config = dict(
    n_layer=8,
    d_model=192,
    n_head=4,
    n_kv_head=4,
    head_dim=64,
    d_mlp=576,
    vocab_size=2048,
    activation='tanh_gelu',
    norm='layernorm',
    norm_place='pre',
    norm_eps=1e-05,
    positions='learned',
    qk_norm=False,
    attn_scale=0.125,
    bias='all',
    tie_embeddings=True,
    parallel_block=True,
    init='normal',
    init_std_qkv=0.0468,
    init_std_o=0.0405,
    init_std_up=0.0468,
    init_std_down=0.0,
    optimizer='soap_variant',
    lr=0.00548,
    beta1=0.95,
    beta2=0.95,
    weight_decay=0.079,
    lr_head=0.00511,
    grad_clip=1.0,
    warmup_steps=200,
    schedule='wsd',
    decay_fraction=1.0,
    decay_shape='cos',
    final_lr_fraction=0.02,
    batch_tokens=32768,
    seq_len=256,
    doc_mask=True,
    train_tokens=133300000,
    steps=4068,
    dataset='wikipedia_en',
)
Each number is 128 + 24 x the weight over its row's rms, rounded and kept within 0 to 255. Layers, rows and columns count from 0. Numbers have three digits each. The size before them is the row's rms in percent of the matrix's.

# q: layer 4 attention query, 256x192, rms 0.155, rows 36-63, columns 96-191
# k: layer 4 attention key, 256x192, rms 0.161, rows 36-63, columns 96-191
# v: layer 4 attention value, 256x192, rms 0.161, rows 0-40, columns 96-191
# o: layer 4 attention output (transposed), 256x192, rms 0.141, rows 0-40, columns 96-191
q36 095:143119105093144136117130109143110106138129131097149108098158133107119142128124118074138120136154126163163145124143096144154179167133123164070136116116120126204167132111189113141117109144126171119179119095154142153141136075152128130160141116120122091104094151119149146166165139095083125114
k36 097:104085089136118103097111136101106105156133127153133140132141158100121161115142110055106121135109136086120098134136144122126163139127115140132114178136163120127114167120106167083098117136152155105108117111141138107119142112134103112160137134131143131114141136132127114118117110140117118105
q37 102:149127081136126163109106109135124117115167137169121111128158179162111125135107110096119151139122156130110136108142147136153119138119118118088101095139156139094126129168113112118122109122094090139121126168115129119139125138116119154152065120110121119136124109162176168122148148069171141146
k37 097:085164129136107127123142090116152174119123136115119118148114151137137130131116140120153127077125130146122088163114090113136121131119141120140066123148147136107152138119123152108164129150158150150164127155146172116129144081124159108134088126139118117114116097162161122129131113134134159155
q38 104:104135150143085119140135124106117100115141147125138150140129100153134082156148126088130171130096145130082155116144094134112095118152127142134101126131150096145072100149125106131126094121134150111126095104112113135116154090121155135116148180170103126188164129084120088130099093126096114171
k38 096:151118157110130149080134137130131128132118138127114143116105144134110115145178163137138149150147133130172144145137130154118128097132151121139132137098118098104122121119158108139144101096115137115097121111145120121058126164125147158083140110165093160123101120097134109104149090126108155106
q39 101:186121100092144129154109148101130150128088139118078139133146084129147117148146111110075143126129165102115104141083138175136104132157196118150139096142117127123181140140148147148102077108142143109128071118127122133120090150126129120109135131127124087132099115092168109111135085155130157147
k39 100:095167119135151088140126127165130133132144128098091151107130106103133133113095126118100109144101158139147096123117150134152125120151153114168133150122155081081126123155136137096143115121141116138126114117142109135139102074134113155138116128155166128099114101114092075124138152144152134150
q40 104:071108121127121093177105111126158123118146137094077119127156099130102103097142125109134134108156138151103101143122118132130065103159072130118150115110114149129121161151079110153084120139141137108133137129133134119158104107108119152148069122119176157115169111184079147127127140117116144160
k40 103:105130114116112123110167135128144111149118127119128108134121150160117138117156096128078140147186135101101106196083144136161126117147090165108120135134182194115152121114120134121137108136121072187174121116126110148146133128108083132123137149125135139123150141109105138115157162171083156120
q41 098:158099067140118109099148132092103118126121107125156099123120109152138143123075109153100131101128120150089105145103112135160177112189119150147140155145141114122153110112104139085139143136075128133099154104118116140099167095127130099161172185131131135138140090090121130126111101121119088105
k41 097:095093140107096139145100109076109134102108127110133120118130144102141134127088079124122126142145105164157130094116090157149139157198100118134150113103098112110169147122044087093119110121113179116127110140118114182202133124107162110122118144163118127125142114122144108128122124167150120098
q42 105:149152079123137110134100095108113076125146088115137100152121134163171193155127111071185128138144099135116112151143114159106099147127158175121142118134115161119146103155140122110151118115143160137111127102093131109148127136109124126128101098170086127148170108179131112155154127145137128103
k42 100:097185135148167128176112100133097111097155174166093131122101128155115117139115151152112114145116118152139091177075127080128111120130134142148118092118118117095128121141132123111172145102132107135100139140119115111155143118106102103103086114117141139113187168150071112150135136114153074126
q43 097:131090141156139133085136149132163100141155103126086090134158113089084110135098098151126105130160134180093139109129104122113153127132146178152130087084120139132139101120100140137115151138145141159126120125176142125118085171130157111152104149137130119148152113144145152109141134113105082134
k43 091:096104149116143121094122138123185137126108144112117077143122120152130169134115146138103109089124153120084112121097154140111137114155113144150137132154096106107103145120126122140144128099115162167136120138139101143164116124075112113128144110184150163119135143088130145147167161110104088163
q44 105:129138135086132171150101104104154111158154094150159093141138101112124136110148140141125138153107125102114148098114110158147152130138139160126141165178151130130106158147064083108123124153139150085133125151121139137121169162121144127116130123109136117121110114076158112133131155126136131132
k44 095:128136107133121124145101120122109127162123127148113147136146123131126118097189155122167152100109138161130124100147116095118116113130172088069107119103152127112175115118075080132146142153108120135149102150148130155132106103087140104172098141114129096119140114116136118150123144108119064116
q45 094:177101135168155116123099102123129122101153115153118171129155127062138102100125137169132112139113107150138150154118142124127156134147132146146161098103135141131108114125116139138083168097094084140131113118101126135091180146096147170100110149119130134140133092121114149159125187128135123166
k45 088:109112105094157140119104122103139085117111118109139111127143134058097134107161130163138105137132120136137137125085146100108115084128122107128154102171110110152164134086157128189142119072114174126154125134141164124153131120107115146140120143093124093150085101115098128161106141168143097131
q46 104:151142160130124135172137122136146154096153123090126108131145124122115115153089120119197115124132132116124112171135151110140099142128166083096131141126134076103127147109119146110091197142155109047134121071129136138150129114114125169128109104161120075122130165129173148121123093136147139143
k46 097:167129129117145144129116123133116134094101132058115097131150141102147139127122116131124123123151128119157096137144132100138145137114134122148131150133139099106112150100129098146155147159148093109178168061099136159120139084095153112159126131128131100144127149140085151099113119136126163121
q47 095:114172111117122181101094113137111145118128123144105124081089108138131078062136116133140146105137137125091140131122113095102152126145119079114103142157165137115152115132127154156126097141101133128134140087146171150116113162091121093144128130160126164139168121090140125149076087134135142120
k47 095:152120091108095137114133130120151161132162141078162162099114115125168140123168100124106140108107132064149098167180123118113091115127136091114171159165107127168190157090131129175105145111120122135079137123134137098118150117110147146100097143150121144131158121150113130128135125135142133081
q48 099:114082163092122114146152123145117149163126153132132115161133139143146159177125103157127110106095129114122135115146137104122117166133137117104128149124133131107148107133158188120141147119120132137111106131130148109117175091142106100131118140148150176136112125085136138162105170119107133171
k48 091:157099152093127118132084080125132161185097095106096102112138143104141138157163127168156110103171111131117178136143138126127132137119149114130111113128167109167146146117110140126176118112132126117090105139144170113140146144167128129130150160122136197114116145120168133143133144147139164134
q49 095:130120107151163133093125137111098097121109108153082097132109051136121112108117131109089118107079123131136154119132124094150134141145164102147191101139106167140149093127124133090105185100130126112142129152138117143144129140135076149123133086098124091086126095120097173067088122141124120099
k49 095:134128110145164092093146146099160070141102086124138165112122126115135122145127127147111134126133104128113120114096149114123148166150099127094121141122123122128150110157066130109125157118125164099114137120151131130098173096152158115147157112147129123127134136150146122063137138133158145159
q50 102:121150142141117158090078098116118184149085090118109108100137093203129130097134120166084098110151110116130141106142116165146119106131158106134124130131123130128120126135111137067100159090155141130146155115116105134096116126176093162138083134147157100139151107176153111159123126114089148081
k50 098:115136114158128130119130132100121127107104149159120175128163077147126083126130110165120086174147134144136156115152144099121129118127130118105132095166139158113060122133140143120114130139148114133127169115159105155130128096135131121103106127112147153165155083152078138131145114124129105110
q51 103:087122105118114116102104080112124105105111183087097118125129115130123139165131131171083105113112152138163084116096115106136148128135102104100138083188102155129082086123092108144170143134105135155114153148172088106103160145119147144124109118150133101133129158140165169120129113158075152160
k51 097:124103171134141104110140144129104136124085117154111144156163148182119128128092139130120116142099162128121124149135111148173179134090119051059099125159131134100126124133117115147136116151138110147134148113142131068099128123121109115106150124138146120104121149115185145095148124134168157132
q52 104:124125149150167153123142149148133087093107109115141143139139140130122112086147145126147158139136119142161158122162111153189098131105128188126073094135092165124120123116178140156068118185122106096130141076173122132122127132122144128142174117147113138121112129134106106163104104161148127138
k52 100:107133167135108119101106114144114124119140131126174081113137145143078170100182169150145116087166124117159108116098107123119170129165103132112116105133085126128124135140150117160084148168093146112116135094125139144119146086128073147155120063124118074139136150181107082157155091100111162116
q53 103:121103096146126086153099180144126169133101164125124093111104101090115110122090102125152060103118166131098122113143134085143170138118113126134184097150124142096154142139089129135112091133119121096110189139142102115124134150145132131177115090162080115158135136133091136101139104103168120108
k53 101:101123150108152119146137211142125135141139140065087109111117115139157134153078117130121122104142110083148128092172116124133160115136156094113088102143137084129139096143144140111133029151151136104126157136083148134134158153161098126131140109078138147121162133133133146127132139150121130124
q54 091:129160099109142143077137105115125114131142150146188118148074073108138116136130091144084082143106134117109111138158168122109154107124171142116133135172107121124167142130137178145130141155133136103162135101138117147136110151117081166097165096116179120154146150122099131108125149100122130115
k54 091:110149130134109136149143155117134118116151146128109151103131096144096091167094108139102138125098150139114116114155098114085122139120151115092129119117101116128138111158151136146116112086117114094129162079128117150127158129140154147129113098134171092076120146144098096083121095109170114168
q55 103:129117160161155129123099178148084199158094107127143121119133127119128108119147098138098149104141146117108134140163140142140168156114131122126128108118140123124110151153175159128152132091122128132115132117110141101145115126106148120095104170081144113132170168118120193108160158137118116097
k55 097:126117131109128146138135183122134173124157119099152154158157150105143133155143085121128135146120128144127142101102110153143141128144109157111116138138153104115104131165121135156131168132155127165085111106118128113177110164149158134140098119134154120134113134130105132134170170152110115060
q56 098:095093114124147129097132155130151142133119146133124112126151129126184163120161123113105149187136134161173098134136133150112085129136106104150157133165164125121093080160102146123123119132159175159082155153087076100169145139126159152170121144107102093157138155141105121101145177145134128121
k56 092:100143149163115134139124153124165169168185098157087103118159122153127077129079132116144090135147138160142115161158126126133109140140131104144151120203155086108113118126121167128126127114116171109123151183086077127127134147130120153132150138093143124121122181083120120147123136166148116137
q57 105:201142118155142132139130146121126186107081120131113086143124097082125135148108109144098105119095145117159123120130096118128133133131122101096120146117080141143109171116141138093143173110139107066151120090149118118131132141119113144092125128101097150118135129139152118099123102126103153156
k57 095:185129158090145143124175124135127161115100117129087133118119137122151127138167102138129173086108119158148087134142129155124151154129075118071106129119152144094124104160154106115141134140097110116151097145152124132122116111142124158077144143120103134159157169147126116132094134160134146166
q58 100:129137128097162070147177108066124145148105153183108126102141137119130135141142125091106115133138163139143107155128105136121131167129124141108124132129096157131166114152115099137115110173129148146137113095117127107116126169101147080127154152129133149153136159136114135137103186178114121119
k58 096:153151145098152106105154134130121154127133143121098094150139122146105145113093103141132132145113126138131082125118143121171078166117126101150123121103103127185086111186155145102119165110151150159086106121101115151127137142104116133149108163132114123132090193128129135163096119150090137143
q59 101:117101147136131159125129086117124146139121148159109161121125150130138187083131150101129116137159131161155087144094142110122118108102141118143122174153119147173126129140128114091135086081111126130083107138158080123104147158136124149140119145135101104158133127144097115167105140118135088124
k59 097:151154131171159122128133119121117140113115161134110144159106107123124121105109108130078136132186137126136194133112143106172142157122138137120094169147119136102146133167113126149176131108111142130129118128157164117134086131159143123119151147101099091122119139148104138165095125110193122136
q60 094:110137079124114095075090150132137148127081131138152060152114111139149154099122155133100144121108128176127121117111156127087106117058166145142119192119099105117130138137105122143153134153108120119165107180117153131126108098136104156160143112123154130135126108122168158135155123143157089141
k60 094:089127159111117145134162131117130102123113139119126112119138128136124099119158090105143160105105137181121128109160170125089134175076112131157139197132112128135080151138117112109143162151137088126140129200120104116120124094123094144168080106124178142124108103170127165113157128134143110167
q61 099:141152099153128105102131097154168166131134129139133120117153153152110115146151092139119131115109159141128120102113123126103158136169166125146120161138153147105146131085124080113100142076072123111121128111147126110160078157130135108128076111124097093117080147120140117124120132119148163130
k61 098:144120118108128134139153135135119126114140160162182104129134177124118111131109130147127165109122170121119137145145116136142103154102137088137141141164113132093171069108136110148172109122084151147147152106145152138157122141128093157125129095084152119136119121114128115134150160080138127116
q62 105:078074091129105103124092133144111133093082135136143184129118122124133136131167117162157143174131129094132096125129168155133151086143155123134104108108128122165101086131105112127125142121142153162081106104133123083146122118106146151120115113120110147146093144168146101119135132134124171108
k62 099:097121143132135109091131105140097097134138130124116113127112112069116157112121099143125178133126148101138136121126178140140149112101143145138113125096148163151134140083152169148143155146124148127121113154133079090123108126116153124123141138086123140155102129097123101146114117102118121139
q63 102:130152113110146121103097174074155160179148128116134118145096118136141087125132105125147132168130129139137058101093143168140116155110103127075109113105142115127144110141093179140133140097099133108126093133113104126134169163164154099146165092089098131115135145137116141184139157126130127148
k63 106:125093071120146162134108173117164103119158120136125158155127122134154135135088104139126133153104138123114079136112107133110134115142114137135128161126138104066105114120148146166137155110053130107190134124129130122122129156124116113162107146117130127150132160142110151138133127095097143145
v0 094:142127137135105080154096096119157156158129144156154074164110154088132157132136124101163171135136148100142100165137106105125155072108143122125130148106148097164078152129134113107129158135109121143132112129136129124112177183131102122126151138098141141106086147123168129123133177172151116130
o0 098:139133128100169113102136088079130129092138118121147116125099113175145140128096116169095073106110143135123102095126130142127108161110150147120132141139107145094122153133112097134145131142143120126108120093099138079100076123103137119136160165141117112169149122120087176114150107122131077125
v1 090:157131105124104116151177109118122124111087097084149115159107122128155098130178123120118142148112160159135141112167117175118073122091102165156147094187109129096116150112122129135154087128166109119104142175140106120175109127143147105130120155133174137105124123133120125106154102089113128119
o1 090:133102157101127162148073107090130093095145112144095142076131136090103154173074130139137120106101088165120123114151130115172168134139128121119117157147106098135119093149142155108128099116167152168150102096095158139137158104111150142111138120142087167150107099184143150128076140192140161156
v2 092:113142135130079126156093117060112108118132105118089157135094122127123133097167140129122137137137088117143123141114081071099113112134148149090188152117157137151117163121103153115140181091143103164147146108173127127098117111132128160144162113134112148091167163137135125150082136131175144108
o2 095:157097139133184104070133137158130185141165134137139141109193115124131132108120130129138133099102162141122152134135134170092128141106124162132100118153124136127145116150149106154159087109115163099163144129130104118122118185146105079146102128131132108145128091117150099109165116168065121155
v3 090:113159126180103107114147116162133132130121158156124119134134125106141108109123136112158094156108162128115144104143106090200143144093120133125113138129118165111109110105130120136129136119163111146112148124122115124147133111113125145085103146175123162120136156109122132095124120105133142096
o3 093:141132092144168136178136141079136116142134145132142135148111180137115133120116123116117129164153120139128149116131138156105106125114114102124099163140113141112107105172106116150141096107117130164142135102178192101123129132156141149128086131144141135155109083133121141152119135104156105154
v4 091:126124123161119103109163142143118173162113131112097144113112153116140168130156160118160177095099167147135124119095109119093133125112110135119124116167149130108097178121120111109079129098118080112083110155130113107119128119107115159160111185109149104086091140137093116121115124137117089126
o4 093:073118097111112126141118074102160123097162087140160141146145105130106134110128103132157107141101104141107107133133109157108140094142157085156142116129152156123128104118125109131138133109137136111133111079104059160152134172170122100143153100153098111132147085158182174121107152119120124152
v5 091:124106133162117158156093121164103106082099156134101151124125159119169108102134091136110164140111122114106126160134136126103121149153102120113097160157144132163128128109086096114123088155145140090160137131125153077156155139134149096126173113155130122127133119124158103085104158147175131091
o5 093:094134093134126114112107118112193133159142075102140120101125105144117133116099145078153104112148065097108140132126129081117126150096119140141155154132090133146135110123153116055132139125115128100077141160148156135081133108116109162109096147128126166135097137119114132166127137159151114138
v6 090:177128153159135090138143096107140141116112122111133120108123159141086114141144127132124104147089152125120158123153116106168121137085111075147103125107132136120136146111111111142149140135102174189137150110150130156131109157135151064171113157134138078082102130100093113108138114124152117131
o6 093:147152097104115087155106119125130154131142142138167129172114073115160122147137136133099139165122126168119092105111124120135081112122173143121156085132129184165142048150132134129163110109145130113136147111105156100136075113099084137115112103095122130145071127109131137132124169183119116130
v7 089:051142149176120100112152145137128147118114080117120112113146133114116134125132122114135129153142128141129117164154114108142145127156155182089105111124131124105118109109114126151118145089111130138136135155143146176149129167135153123092167155109135172085150151110170163119153121158145123139
o7 096:145095106140127156113075144114161131111162104143151142138131114114118122114142128179146111134101121139134138138108140104119106105114098144120151114188130125125125131114131165103111133148121128106112145112104125112101134123129100144165105086131136098111126099120141121147115109137128104105
v8 090:091139081139143090088121102142147167158139150122138158119113146151082110131097151132103125131139117091181103092102098146100096151137118098151145107097089136149129119121139129094139144142101105143117114153121126115097146121156084130119135148118092124101123094111135147146131168123146092121
o8 090:142093150109098148178126113141128146124092112101090120167109125131120132106150118109162133140137088136120114157117097123100113141129166125103067140109169118100143227122112156136147131129158173128132082089147078138141094151118118103093154098132114160100115126173131153117122125115132111096
v9 088:155130095110084103123145135130096118144104090108154090170108146125142096118130162125134157137077089164107131148161085126115151146129086144105118152127088179149145143129119087130145140165142132115137159135158120152166083154137132103096126126093161171123119109117089133134164147129138119189
o9 090:148144133133156137162148142115146100123114136173144133106134098146145180124111115204118161184133169100137141099166104129129120109135097131115134129145121055131134106097119109136108134128141144142108142121127170164112112151103143108123122170137098126148111110129138110135120150170140123111
v10 086:131153126120126168110139114181105107134099121148124164149144107151088101169163111074117139143099145105159151145103108108143131128104173145132175157114123159179174080117155121136098163144093135105093150180143143129151144139114118131122114135126111093143127115116097130090135156101134128097
o10 087:115112147164122086138138133062135169133141138105126110150119173067123082141141174129102129136148144174145082096146135126116158142122124141157093147125133096119154141140135112136180082144156126154092114099156189145112139135152145096128130146125149116128086131153136092145161112148140069098
v11 088:150096169115065121126192095115111178120144129092127161138140155100105151108125144145132129136091102093124130130133082132153143117152145122098138114123134158147128137131140102146161124117117155118119155094139136101156150137079135135106160103120142142063144078150181135171113119134119123119
o11 095:135126094149154125142132174112137127132119132132181131130132080150126101153175087158153129106144133115147095108141161081142081137136098138132139150124112119131094102159124156108139072145130144118120094128119065128131144112138125106175134163108119100138123180135103097117145141166117165127
v12 090:122136150169107118119160091194156142149120097093145090106131103121145157111096103102131135119123193125100122146144119110097135163102125161138115132153150108125075134157126147150117111143134129121138106127084134133126140128144110118141132155076149169127090157141082119096104150123164116088
o12 092:151149108148155150119117151087118129135144153136136146150142135142120154155157109153121144114110124137132105146141103116155127154151101162152158119157123169110143142115151099070171163115108121151139113151129128119101142145148126148142138108155074110097158097158177149143105085140125115113
v13 095:089100141117107112084157148142159120108115128134118131130093129148090143100127128126116167129137189112106119125120146133119068106122125141091150126145163161119134141126150129118122126115134138089127129134141143141138155104150135126123166127087122043139139089101089127157078152134131102111
o13 098:100120122138150170122127101117111135104135152094122125153153161112131131125140135155099084141143083170122177143121109114113158139125141108119155144114147136145147095123099162109158086132085104185116152144165114129097147142142140112156117107150096104069132144173114151142147125135132115122
v14 091:122127117125144117105165104133135138101181164138168163135149114145132113117116125124113110109147155100126196161141090131160153120155174149123140103175153099106148106119135110141137171130122163111158114113162105129114130148124119150144122122102128110105140136122145136129144123121126141087
o14 092:160134164142099146125146162094114168153151111136100151176148162123151120127111089115122144108140111128104124151139224082152084162119133122116154174084134134125136098165148129131096120092128146178137134147115161134108124096128164114172116101152136136153117129134126153140138131131126159160
v15 096:102124147072145117130131146113120124098154134112170151146122094123125135132139115104143145107163130130158094115122131091111096119073105130131111140131146083131104107138116146130090159126141138119083143108137112146137086070121108160176162169147151157172127125132166106128145165111151114147
o15 098:128133176185122126121103134117138128164119119123141138124114137127110133148111157127118142161092110142062122131098128145120145149127112127138102135102099148137111162119162067127126079142126116140201144126086092137125162121147100135124166085106128130119119147110102105101152136119091111167
v16 094:111149138143149160115118150107080143126120158122169092121124129132076139121122119143080163122174121111100127119138113110167089152125137154072122101129142146125143115134107149123159113120098146067154147167151143114110094160125091147123085097122178122157153088113150117124136097142167117154
o16 094:143144136141155106117098108167179111129143114127103092145138155124179127103152080128158122128197098121123131136169128154157132132134114130130110088123143108148114121108149126172093106134159136164134085103093153144139127101131135124152119140142093154123139152151079110190119158113101128094
v17 094:154143124138098111199109113125143121171114177121166115116082168135116068108118093134130143133128132100107118086102103119144134114081131114115141128101127116126155183138098116090142126119095128082148153133131112152094092128112125128102110146126163141091126085146098148103149165121153134113
o17 093:084109108117123084098165116081136121136109100163141138136143080099172144101143113138105146148135111154102144103108147129223117158103166136160081131154149139122119125194104114157090139129144105147095060120153104113113155158105176118140152161117120109114087148083124093145084135117136098150
v18 096:141149140141107102116088112102144119123142151130148088131129125091084138135120119157152142099135122142126136158117150116130090132130147117091140135110135124172154118133135135110150142113105093165141107144150125118134140097158142126047154127139177127135133094108166132083119124142106114110
o18 095:137119125101136122185136113120175144120160127132112109164093142103154105152157130120141144162085144107127139123139090097126112146173131161102129137121099132083107150127127117122161117138110144145120115142121156136120137129070106102147132153130142098159120124126136087121117124134114158157
v19 088:171121123155115132117134118106116123150112117128132117111149162133116120121147136116159135126131099143049192195172160141104126105110092119149133195153127160140093090099164114156063145153111084144108130124141141140115114182156095139136114111153094138129152116125113160111102149122142121138
o19 093:067129133100157143129097138113143141148108087159077088139106151138144139128081144139124151137127164115166098112128121146103139116130136153122118093113176146152111070129160130147127104125115142135152150124095156121111117138155121144164136190103188082126070123130156151113159132111120167121
v20 097:144070099141173114129129133162180126126160092111125146130133084141101087132112156141167175191109109126215126151130085153101125096161133117121149139123105152119135099166154142140113078153163151127126155130124127125145137107099147146126076127151131148115108125155101098096127123144128117111
o20 105:137147149153109153146096112128082113145085167105140119124117116125130174120154110121147075159091125150095133131130143121125135134142117154123123148141113101120123158135151134142133130128125106115129160134166127092169090124113129123098150118085119118189136111135159190133130099106141149140
v21 087:101161154096100124145100081168160095152115088162122119079145132168145128119097104108158116118102144125109079118118130120138135149087112102099061144115161136127131121107159145133107133155143161081119126157101138139096150183130071117136085156113168151120158110117144116099153097160129100174
o21 095:142073117080144125118127149115127198108145130148128177150076139117148148139111148117119140123149119123133147134158120163099107115125120128120073168129105140118111134120130099092153109113150116127117138122114117128152150106103140147076109130118140103142107120139120128081119166121178138079
v22 092:140128110154097164109147161102162145098108113144159115154113088105113101175105168177168137097104162141079097119100129106119131162181150122066094147165166154105125108162133146102108137138128168122148102121118121126126121120131091105137149152150117130151109132133138115143108116126133101144
o22 094:060095114158126095156070157148096093136164105132135145163102139175128138118146107106111155202148116140130108120153127078146116086092089087143142135141116118134099190099163135125139133096063115116114158131142125157110121111129129132152093139121151113156123111154111137138121123136100101139
v23 096:118136111122072154148174131119132155137144113156136156162108101130131159151155105112131159099173158132131136108168165121115121147121134111084153112070132103141132129107177058150151111142131129096186144144158136155153087149114081107129153147120128118131145107132096149089109128185145120115
o23 099:141133131088147143143079117131135146101146123127080111109159164153136138123079144163118116120122105122141195124168070138131115079167090126110113138174119139148115130149123138113140155108132134131098112152160140122091122095131167123141135177069094125100113095107177118106143095099087140145
v24 086:134122078125148098118113155196140175136136148122140146140085134088138115099129125145082073120185164110081116128123128132117170126121107128119128108154103110149150154171150137138188154127125125150143152141157120131096119134115115149111139163181173125093155154094133125130143113119109144139
o24 091:099136130124133199108121136096130137131150126118143074125128128121150136132120132109118129154109080170138155154087128121153110112122123120143112134109175128128075149065123124114122178138117150105141126145116117122122150091136185160164143117096112131181104126170086123148115170144128172133
v25 091:090125171095098114184137112158142113179135113152119113108101162126132128145114136111143104135192138094117133108137158086134131115149149145123150111121112112077176101142122107119170161129133167125106143116108122162167107113142150133115144128158132134133095089108158137127135139156138130150
o25 093:165170064115140115126107130126115137129116172121128151120121128112127084086120179131108151136068099144145133107133094158122092130124090089123114099118113118116114117128123131132101092129122093140175107113096132117103130144139104129145145150126159120111098176106112161163160134085121129148
v26 092:116149175136136118103128114100100137118116131144178140120160155103175114137118136089142115145155137112141140137129084148114191117094143156150139142149144140164138116138128162149150143099118117137188090127134113117131077112113151141119143133136157156165089149108138123119125150165134148164
o26 091:157102141095154104109121120127171094159143149110127124126110145143129144139078103158161159129181126116137157094104116084153119127163123154082129116110128119100082124143116082150150138123149132121115152169105116148136124149161119102135170113108105147114143139146132101097175159121131108126
v27 098:156166091148132095134119113124122099141105150099142165112115191122142126131100093085137160147140164112119069138086143104094146084141126133132102153096120127120131137107174152120121155116121128111094097126125126125127147161120130081145130130133099158141152139150163110146114081131148110128
o27 091:100128154132131111126171089122148085170127128149139123161117137113131134106107136116085170113147072113108141089103105126138159100126123108112081127131129089092094147139093104114147149135111100111132137120146100131099134097143117101123127149137165079170080132117129148147183145114114126130
v28 095:085111103145112127123157140125118128109109110157118125136133134110148120090112124118187120126156186105148161090161155116173076125140128117110135092149130153158116110121151107105162132126108098125094119157137134154165191122175118135124103130098087101147120125139117083142118149096112109146
o28 088:129138118173132152159127120131143143121152144074119151121129180175115062161166130116053125117133103120125135139123131129121120115138104158157130147122134097150110113098179123148099103144140130135156141170132146115125107082101109141139143114128145132094125098097137173139096112156103132060
v29 099:166086111115102167161131148113123071189128123092138134099098163116156120093139184164096107134120126127132112118125143195129131134135108141156121137135156161092161103116107153169153130167159147144117136153124136139077129167126098143146123111140140146096114169137132135133130161139094150120
o29 100:099141091121139122069137139123120117096134119151130116113095129133114136157096079129123122100137140126119089138120138129144108142126108103157149127127101134090146176108188145117064104108140145132097111118122064109142125139137124134059120121104116089093133117115148124126136118137124172124
v30 088:141133111119154137162107142159171131138124135131135162131113151137099114110179134089118105131112146128109128146145137134114141135112077127163152141159120121127096102159111167132119141111121102131155114149144097123119121110119182132136116092047088127116103062116137131129131083148106143097
o30 089:120097110111139134093185079109128067151146153087144089128144090076155134164109124147164142134107128126122142189153149088143140148162128132094118149102156144159091115142114146122141127132157125113123171116153137149159103113097110134108136124160154128095131142125118155137162160112118134142
v31 090:137129145113125122108126139124160130081129105108121139121132107089149107136138091067138107183113119197116106145125098090152102136142146189122106124130183148122128166134175155143125094138123105122125113157182155166145104146112122108133115121142082131131151096147091121125112124142094184112
o31 094:188093153158140132113148117093117135144165138109115105133152151142132127146108164176113161087140143079170128116133125156130147120104131072109126154116106137158152098100121115142155147121098160153175105119145138114134166135157140144121105158134131113135125132116174122110124107126155142105
v32 090:112137170133149154158149170119165129093099174165100061121125174135152116142130126106119139156107115156151107117081141150176138123113151144112147124119093094115141166120111107136117115130124158136145105128143114069099129158157130136122138173124101144166124091133120138115108155156146125129
o32 096:126107116103115121114097087105102065172113129144174138115151132136098135125133131147137116107106103109100156086146090106112099131141119129158107108094122118128151135110121148068120137141145113121146114155130116139170138129125137130149134121168139126108082149155162136141096101101137127136
v33 093:124146135072154140077121112099125105145092170158134086161123159154143123100168061166120083104148143158127125118126127108112139106151130100173109133189149121109114185132123137133105123138098160085137153145108158106127093125138102140096147116100147109132144160139125143176084159124133086151
o33 093:139136101180115115119123138140125152100092105099176166075089132101136122089122121121153143124124114128131151125119124122128135123087113138145145121103136132137155114112166099143108126131127134186161116152153151101099144143123190149156118113142101147118123090161107176101116091104128094133
v34 093:140130148080165121147104106130170141144125090097136145112137166110114128168101125148135133123200096110088125171126102081146122107124136125153134090149157116138109148114128113137058120110178103108121126141116098075145157128126149077126150134119113098133109096141135167123158118144115174172
o34 096:146172064113094150098134140159114086141119165125131123092101126139163119097129138169136128183125129158150096146141121149140140198138167088108122165142128135110135162135101132085167132128093119152148104138137125124147171109106104120117108108127158129131117144120127095165084151130142103168
v35 095:095101137081163198122141155149137176132096109140133127150145117121138126123119087152125150088131118135082124124137125088147139121158075124172104153134091082136112119139133144111149127142130127154126126135117162109160137173131120154131110141128119123108143126077125143094163128104129152101
o35 095:149124159116129186135118121102138105117134174113134140107124094154120135134089163082100125144133116127168110169089150166100151140128085117143125146120136121115122126110178116117113098120130152100123090137097129119113137102145121149131137135120131121158128147129108107178094126151155079160
v36 099:118107112131144115085112127119103108130099130108103163095111081115110105171126122118094125140184149111151096116134093129171143132110133127095136157106163129117172113144112143146099160140113185156152139106122116144119157117112081117147156095107114115170118135080154129133144128119157120142
o36 100:170145133129142146080143096107124082123126103129157104114095165134135127137132159140142099101123132136143106136143161088098149101123130151137093115134123143156119191104165132144180116093142112144151107159108117127117109115101181087102141115142119129092124140139116151119150116139096108147
v37 087:154168140111130156118139132089129133129098125155121145112115114142094136150122141108167143099141120176110182164125095149127127105136095118127092118141081111166111092142178106073115150107171118136124103137105103176127198111123138132146131145120164121149106155115126120141120119097107113113
o37 090:146121107095083074118124125130132149125152118100119148149141109113135132127102142141139133154109110084160109107132117122132152143181132129057095141112160078159143128101162154142149104138129099131085137129160140101092126162167134123126125139121149122134175120122111144152142160183119126130
v38 093:128119118138119143101119102110093122138098112133101136083112118139170167080140103149151102128128142143148118124185115115124124130134188145102113111118148117143125128156092150138113109108152117131159113078158126111117148159130127137089086176113115118131124069169091145119126096097137108146
o38 095:133120099123153130128158133104161126147144129125172090163156125140107077123103125113135146125125143143103139123132131135140117133063127115121117114143133105099145091139148140076132137155142137155114137172132122141125141091115133091148160056140101110115117126092115154162124115141140125117
v39 097:147196139073150129141156130145115114106161097160085147139143133144136078087117121157124111103137097139140113117122109134121137087102123130127093113107102125144126128085151128131130130169146110125138133129132112104155081081153129158113138108150140084140125155136103105111108116127169135143
o39 102:124113140110139117118086144120109150105121161089132116105121169119100100128146148160099149126109105111117143117150159131117169138162165150129164109139098107111145110167137119119136181115116148114142121129115164178146141132109159077166127133084158171159148118120114154161149121113120131147
v40 095:101149121119107144102154120144101125131121135126140107102145144145117132116151172086166159130133091094089077159117108109097109139080137097081118158173102122108171153122115147140105130157143134143136071111115143113107143155139162095153143139133140155106186143152129116192137105146138116138
o40 093:132161150147133104129089165108120152134121076112099137151152124126148131104100157182165135116144151103151143113110115160147143128135155113186158136136118086137088160061148163136139153086132127138113129113121121124110142122152120172143124068150133093116109137102141125118136145125126123118